config.toml
n_head = 6
norm_eps = 1e-05
tie_embeddings = true
grad_clip = 1.0
steps = 7937
dataset = "wikipedia_en"
Each number is 128 + 24 x the weight over its row's rms, rounded and kept within 0 to 255. Layers, rows and columns count from 0. Numbers have three digits each. The size before them is the row's rms in percent of the matrix's.

# layer 4 MLP down (transposed), 1536x384, rms 0.0319, rows 149-182, columns 192-287
100:076145107119118102132149131140113129145150153140087201136107120110129090098155151131121166107124142110160164144126114142173115108124095117127131142156061117134117126089141144117100163161145146116131090157176143119087169127096121116149144158125172087115148126140105111105157122118069142121
107:110103117120149136163136162098134131109085174126128115067167129136146118092135146087204147120143121118105127120094139149085103116098129140154156142109142164113142098150097139103106139115144185134155159119122136122146110149111168143139117139118157124139096157125136124142095131124106168160
105:125140161110119116182088143100118128132128102129119131128111096158068113119144155189068154122067108158143131137132151133087130124111174170134146110143116138106142108104140153119152144144091109138098114140164127123104111152085159142105142180100119123100086128116115136154084164129111118157
091:112136124170128144158128078105136129149118099118085109119135119164096110124113129138105160097139100143174153133108122116117145139146115109139111118121151115130129130119130139106110093163122126118125085122156136122162113156071115213139126133087153140120156091189128112107171128105140150136
090:128147107104119134140090157162128126081140107145106124128142106121143180086121128147102111176143139122109102152096117157124098103144137185122146108153134091143128106142122102131112114102173086182090124116102115085152162128107103165166114126145131141144149134133131113129132137158122094113
091:132069167121107147147125139142128130138151135100152142126122140154093160116139109131139140109133075124142093182169075124125107130156120122138110142132110125160140166151120095105131104116146139127090141144133124102141146166130133117124115114110138131122104143156124155117146139104106169127
099:113137125144115142135181143117140167107158129132159164118120112119144180120116143149144137143114132151185123118112108134090115119117127114111113123178165112121146107105114135122126159117124144154113165125208129162122118192125078144124159166127140175131132147137141189134142128131111107129
095:116124125122147127154125169124144174114125155136160122137134129153117119143153123123130142169124137148130124122089129140128138148147199093124111096141116161166148151149156161126153112143115113157114171136147122106135096110090117102120145135136115127075132093110135123132098098126101179168
096:193095103083151115123132149107122129098122141115122153115117130111120086065102063114119134145129136110136110099166128131134107094132149109085132132118091134137098137103151135113118136123154089101097139122156124130156130128144132128126126105057120117161126091157169136125155120076107118073
098:127176123161187067135160113131138139164141090123096126184122148133120185144130133126128130091135146127161124145138119125136147135155072127092115148137132173144120121160093117113098096128161090164114128173129105101152096089147117131111091168097104160136112145072136119094117113092129145125
114:117148100139209144125114179109076169092161097148097128185140166109119093108144122170089091134135142113122131118115118110112183116127138141121077128107132130131104154098128106170120112126131120130108081151130149154138123122115114123124127154132122149160108088120102127093105111174161179134
102:125107133111130115112153130165128181140146123109098131134145086159163094108107042137135118153078129140131114139146112093098135121127156155135158113168132126154144101118166114089168111110151110104118102151124164140083119147142147121153187134111142119165108162106109125126103140151114141109
109:155093108145178135115156144132144150161125096139114130126173094127133110140155093192099105140101125102130132136096091131150173092091128106081122112131066118140115107113140171147121123124129152132109143079126122187138140122139132119099134163116130110069133175146149122130122118110081148157
101:123135136175134132110114125144117122122125151119124185155145090113141144162099123130117185156123143092129146119121123166109140174127146122080154095156117128130115148118139150147139088130134145181208133073194127149129157111097116118161120144134114151097117142112139084128141124122125106080
097:103095116128153102119113125102155104130119083138129130145193141109115119096093082132137152102105156069145153131110114137147150159125142095098132140137164125111129122057133144124139147127154164124139127090145126178127142121111085163151135110148125110096101143136131104128139084166155067104
100:105132150133150114136128124102136127092127125101154116151090113090127126131098155151102103143165162124146137177132164090147097100144153159111125111196168149105135145094119120117110120102178122128119121157133157109154137139142128129125145132106117131120143106110112106121151054054118133124
094:119110130093126129125153117115159120162119119143123130112139124097138126135126114132126121087120152131145099136142114118127159120149131135164097084138128119132130114113131127162117201152132128129117129098147135123118119110115134121110139127092096083120119103111098120153167157140113076137
111:128137140123138179133175128132147119127154143153096141139114115119103133160137121129115121145188138116151118141098130101110093099103116132138117116176147081136112131149139117093160183116153144162144097125133120119167130161105127105079132179144108129111117136116148147097110121122093131109
079:124117130131131142109100175127121108150144116112096141097103107121108061114142083098110134116170142132139143151118095120107099108172138142151167098128132112104152154155085147140150101103073142127088160083108165102103122139117082103100118122127153149132124164130147117155108125181130133103
105:155128131107145133133124097130089123140117156134083114160130165090136157164165141146142136104168104157145120109128158146123137114144140112108103127118115136152120146132123170139112121130131139142112100115071110095112123145103119123112140141147103128080151095088172154131131117141110139109
091:100147156164179135137169152141100115160148171133135104168112130130134094135108117104127110140155127106113159144109146125090080105116102168136123116169139124146099172122129110134116116097108121089137143121129132120112106161143113114138161115114145150145116128109119141155134148126096115116
101:137118090155136110133119135141151129100171128125098137119115095132123123123135150124110170136127145152131078158156125121131127138131105112139076123149103124098115118130199129104096109132140118131127047132159141134135121148155110070164110108134165120166070095159130158111099131116125127111
095:164117141115158086128097152116102155096123112111139117163120136144108132143095125132142142100156117147140133118137144177144109138147093145126161129134150120080119134174118144123157148120150159097134129109113111189116103194144077140099127113162112149147134106124103096107128067087118106116
085:131103135170082105147100099116122123118096126122130129141117122113146162126087151156139139136137148129180139141164113140085161123158162121103134136126112137171156120166126140092129091113097134100120122139124112135139120110129153117103118111109108109133134129134126120142122112120108160146
100:124099161116125152155128172130178126057136085162137119143144135157149108118156121088108084139073133095111117141125161127144082117107158131151144133142130139138130189140094116181100129143124103136116146155126144163155158163125143119088147124138119147144124119094135142075120126091144162092
094:109146104120080117119156153128115097152133107154156111116142155132097127100135134066113142092159157093146126155156170101136121135098142102134141104120111132111114129118094109098116104094147169182141148147143134144129125136135107112110116090132117136105149089142138100150109175151093122114
100:165098108137115148139073129120130195121106068139141165126126141116120149154122127162085129095136105125132164127161152133106113124148102132183166098103178147138119138119170131095120141148188169135080100093151126115121105179155126121121119124103141121119149155163143102159163127140133089133
106:126126131137089143085166106110094139091145151122152103117086127138131173157097136145128097156098127105128121103167092116125144163185137140183119126171160118109121156120131113172120157140118195103147117118154147148114128124106143123167135112146153100138111094131108123136131136174104168126
097:157095110140130102149073134127136173157139100109124164084164123142117103131150095135126108144130083127148133146168098150160109152133144122158120112106106152129109147195104126138166091153143126085089113117141178176137109129110153083137099098153113126101181113122085125136139139105119145172
093:136133120101148104137096184109079181086141133118144106151101149120175118163099155110069149139111158126149163137142116130124135136133104175179129124114087129142104159138140122099129132106128117122122127126120144097117147147167138154127130118134182126101113145133116128151132153116091132156
101:181111167130114133127132141113128157160099106097134133102117134098106156135150088137165099130100138114171092151147135134089089127114119109150091107122162115136123153106132148139079127121156120163112124153132171110104150168126095149117147121149118088142167117112196073107114148117097149116
092:110106140160090113102144142140126166101140128156114107138123118087099158098117125164122148192098121106144144126143139148103136105086178079103157116148066144090128117181139112149157148117088153133131107143153116163115120107132089142131130142126112139130151149107103124160126152083135118129
100:153084144107133132136106159075178135147137114117166113184123159149128118142105128109129123132088080124166078090159110122198116122129158130133097135110170127106163106139128139152120149115120153088114144120081137138178146139142130157146111153153143098136111094143084114123102187098089145125
099:160129159130117109123105092100088135121181118124141079160112120132117165156121135152100110138075151123115191152131168095125165119133101100113155159153134129128126167123114115141095162142135148143122093117114118129170124124137128120114116135118098133108122115140105138098103117107124155115
# layer 4 MLP up, 1536x384, rms 0.0672, rows 150-183, columns 192-287
109:126110159118092132130098139152162118158113095107105165122111071114126123128171143130131130115132132128137094093144152168130114137152138154155124127130129146217130090106138115167103125126134131084094108131147152096126121135094137100140132157105122142106114135098179167115106141086109095136
097:149168134107142150119138101141117122162150100159143104158096103090105144147157136148126124132112179093129069079149158143118164164179080164141152106140134131173145160149121106104138125121150132113157118113103149114146070089105135094113151095118129156123125104110126122140122123092135163109
098:158138101134147105113084093137097111089131097090094136177163127141127146189122081110125169120143115125172158086141122171114152111120106127138145116148087171111130115113128123151119091143104127134116179127160104100107114120097128140151122136120131118086134104150081131112095130090102148142
104:153122117124111128127144116135178143093151153114126146105132094137115117115139114120156122132101137122151153102164132142134177139121130107105097127123104126089123172131110114120137125121112122141123141161107120119099154186126140150133106156132089160108107125086130143116137117073091107144
096:116117149131167091152062137118115125130143145089076128114141128133107142138131152132108116135102155160166121118079140126147176126124117122144119137133152083179102137091142175168172172112130115089141119153077132093156146120108150113104105140073100158121118121124122116162152125121121112105
102:136143181143116140141091136099119151110083088118119087133133133111120106176131117105117129107138085175133115162154134083151107116132156164123134149128122094143103133125154104118122098160143114122143113093131106058161141138105109166169147139136114134120128137136112135123124141091117130137
106:114118114118165121104133180149105137187122127144143162159151133172124137158137126123133101126146119149115186149111113125150142125136101123124146111169128140124156102108151099087140121143094133165085132127115052156149118155108155088114148107102154159157134119086128149142109109157119145111
095:126163145099137157126132190071171145049142137116127183108118114131124074139133152111142125150144125102090121128121117126100090124120100105169112124130164105156108129083099140091120136144099174120129128094142127105135118136166103158148094102149141151110094135119146162134121132149099133110
091:146073129140118168118075150080142145098120192129180139113124159170151113131132140144133134128141098128116141115162142141102142170096122099129134099155082150117117123124125118136180146165100117102114155094128128145150152157159117159101138122123089117124151085121121162087111175173137109135
104:118087157134129126125124141120105122122127106085124113130110125118126182150124147128113122109105184144161175144146157100105133115143124126141137129122129129122147132117145092178110170119137117126126069081117111121140116124152154168125138107091109118141113102172105115133116094123153148152
100:136108122110160107149149111116138110062166102114115122158127141154115099111067044146099093136164149127120100196113095142149104102146178130115152118133109140139158133122147134137177114136119178129124136127147112167110141123097127137113116109109125147109162145070093104097106122072152132157
107:122166180154091125109125130132099127128165114123126128125139123141141105137083066074132128117142120117137131116126121152124184112161132113122163133122090138141088142145137137116159110108098129101125128179107145127128137102150123118111126107125092077134143102125090132154131130124130140173
102:148165162129111173141103135113155123146140143138115146103108108162108132135170124128156102138127130119125137106103113156120124141101140117149157109133129121124157146101096117140117122132088105148127137121125104154169165132120145101087123139115172142130080146137163119141123147084097120114
103:119133155134142104133164163122142079160119095119093174171139134118132122145121152102174086125100119166130129144107149156102136148123170123151083123106197121151113156115158165152116167121139128127142146098118158110138147108127100115122089152100114158110175115147147128116132126111137142155
100:103160128089145134118115135120105142129117200146110120140098103182143117142141117105113094165128109106138135163114139156123123146165138123161134120177140149082154125094125124122137160127131122109138126135109127136133101153156150131118142094146168107117088125093109173112157137166143108134
098:139114101091110126100127130139125111104107193154157135117105138177121141107099099123138134117175138121118131174138170127093124146114172151146088098098110126144112136171113135158147155132135168115112131177106131156108172137129109154134131114122145098109142158137159130082125139098158072151
108:111125117127149128105098145119137127111184142128136129096117081137150118116159091081131127126145113143123143153136148093077159129153066118164158154142126102055164104121177112104113125127145152115056167182127102112125156129095126103128138151152158130128117118165111138139142129124204116142
091:124101107124108115144138103146151101110143093103126178127157108145113123139091112087158127124151161089155151136123169145140132119108110158115139111155180133096186180090086093138165145117077121115123170104098124091125162124089132123120116100121119124127122146160110122151104143104101124131
099:168173097113150116136127086151155113127094137111100139103120158112173157097117127110142127118150087127164108178196099131129114119167182145117143138120103165099112128167124139136127172132139151112128105134086136120158096104078139099081134120155098120163105122135167112090086131091152137115
094:137092128162184122107124125119122109122130156133116124170126122188121118153154117127109135131137134125116149148091155091126114124109134153127145104151112124124135212116199121131150128126139196113128161130104112114115109152136130159138140122125128162146108110101136138185135146133131137131
093:176093137152154120128150147097174141100156150118137166116160104103135115145136146127142143129107137165145151077134133153122142122095078129163163122133184111136127108130154102143128143164134164145101153107157114099155132120165103143109160154097101148103138133120136134145166140111118107104
110:123111130077198148107096097093078094080120116158161154126143100109107125130142153084122122100152115128105107095127137124121178108125114118124123139175120091122174119082129153154143148126079156115115141137088150149141168133115127091111159151121142120115139118139117146120132139107098174095
096:156155146171103118120083123149112116108112097134108134150110110095160143138129178110133116137137144123149102175152129145085128150154132078142124143121160111124130120114119154172125103101158123130120115124094122111087094093083148148123133144127086125135133154125118151127124115084151135117
099:106081130129125144128137129076089117113204153105101141138107135161122146102103067096158148142145112129120169139143119105065143138105113116139104142137132153124132177145148137134151123104124125094050128109165116105127098099135129092152133155136169131139098154144123135138092143109100131159
103:097173137112148129129145087191097091149153099123155134138132099175138165113158132092132108117133117202155139138107108146125105134091125132134090149161170089104111085113145170117101171103136104123111109119128090115116137131119094128087127122089103140104123127087131130148121138093120095105
099:139123129089144095118132148190151123119141085131129118121092154134083110138184110162152147104165149081114133117182135075159107136120121133150151136073177125172119126146145122100135128108117145133104100105127131154153161105100130145129130118170105150147165115140162068144150104124102147134
103:158120110082116130117099122152131141171149127108127151094154123131143136167137153129141127139114101129111155115116127141130122143117154138131143147111158131121133114160118130104136133180104153136093125180091126115136137110131141160130162112145176162111117147140103092141139195180124074126
098:184122113144133109132121132151127144054186104104084131138151109116109128192150126097107131147160098118071114120119129145142129108132087103135123117119150099149126122111113155124142131151164128110130119139126215083096136159137134153112126120058140094134131094129131116136137098073060132155
096:139104124108123115159105148200077124136108116124137087114146135138159134190140138155167132127176165129142096128149112120110131156095121113157107127072119096139124108134136108110143144128128102125141133147162135081133131135144134134126121110114144115079128109127113136159152142090151116093
102:126129111108169127088137068103118131133128089105077089069123152104129085111101138080189133108133147108129113133130158098139113107136153132103123113098161102175153144165187130135098142127110100111086143113107167132119143092124120096104123143131105089134159149109158128133127141104096129130
100:117115134160135089136158129136140138131145127096112138104114124172089114143154095140111137170160080109099130160149169131153137180104130080186155106121211147132077105137122111119140144156122145129100152181136138100160162131145110127129103151152090110120156126109114162127130108092139126129
101:121115099093144141077140096129097125160149137104152170206124088097160159114129149141117096106166127139126164155144170159113157116114145124116133142166125085152142113128204127135115137120126137086138131087132094104126148135134097132111129126127141151155129121153116142144121153173146143151
099:143134109050155150112096076161114135118137116148141174154103162126148132138112110130132124171157115123076107128135131134165113147161159087114158127173110160164100128114166140134165134141136141106141110123088123113116118108114138142125151110122163159159132109107122151115104134108148156107
104:098103110115152121127106107103123133158153124146140144150134139079129155132152139134134113124121144157137112123148178128111078112110161134152141110114168166172114098123143123134082099129095121092141086117124098118129091107143166170116096124118125124176155099147163147145107101159136118104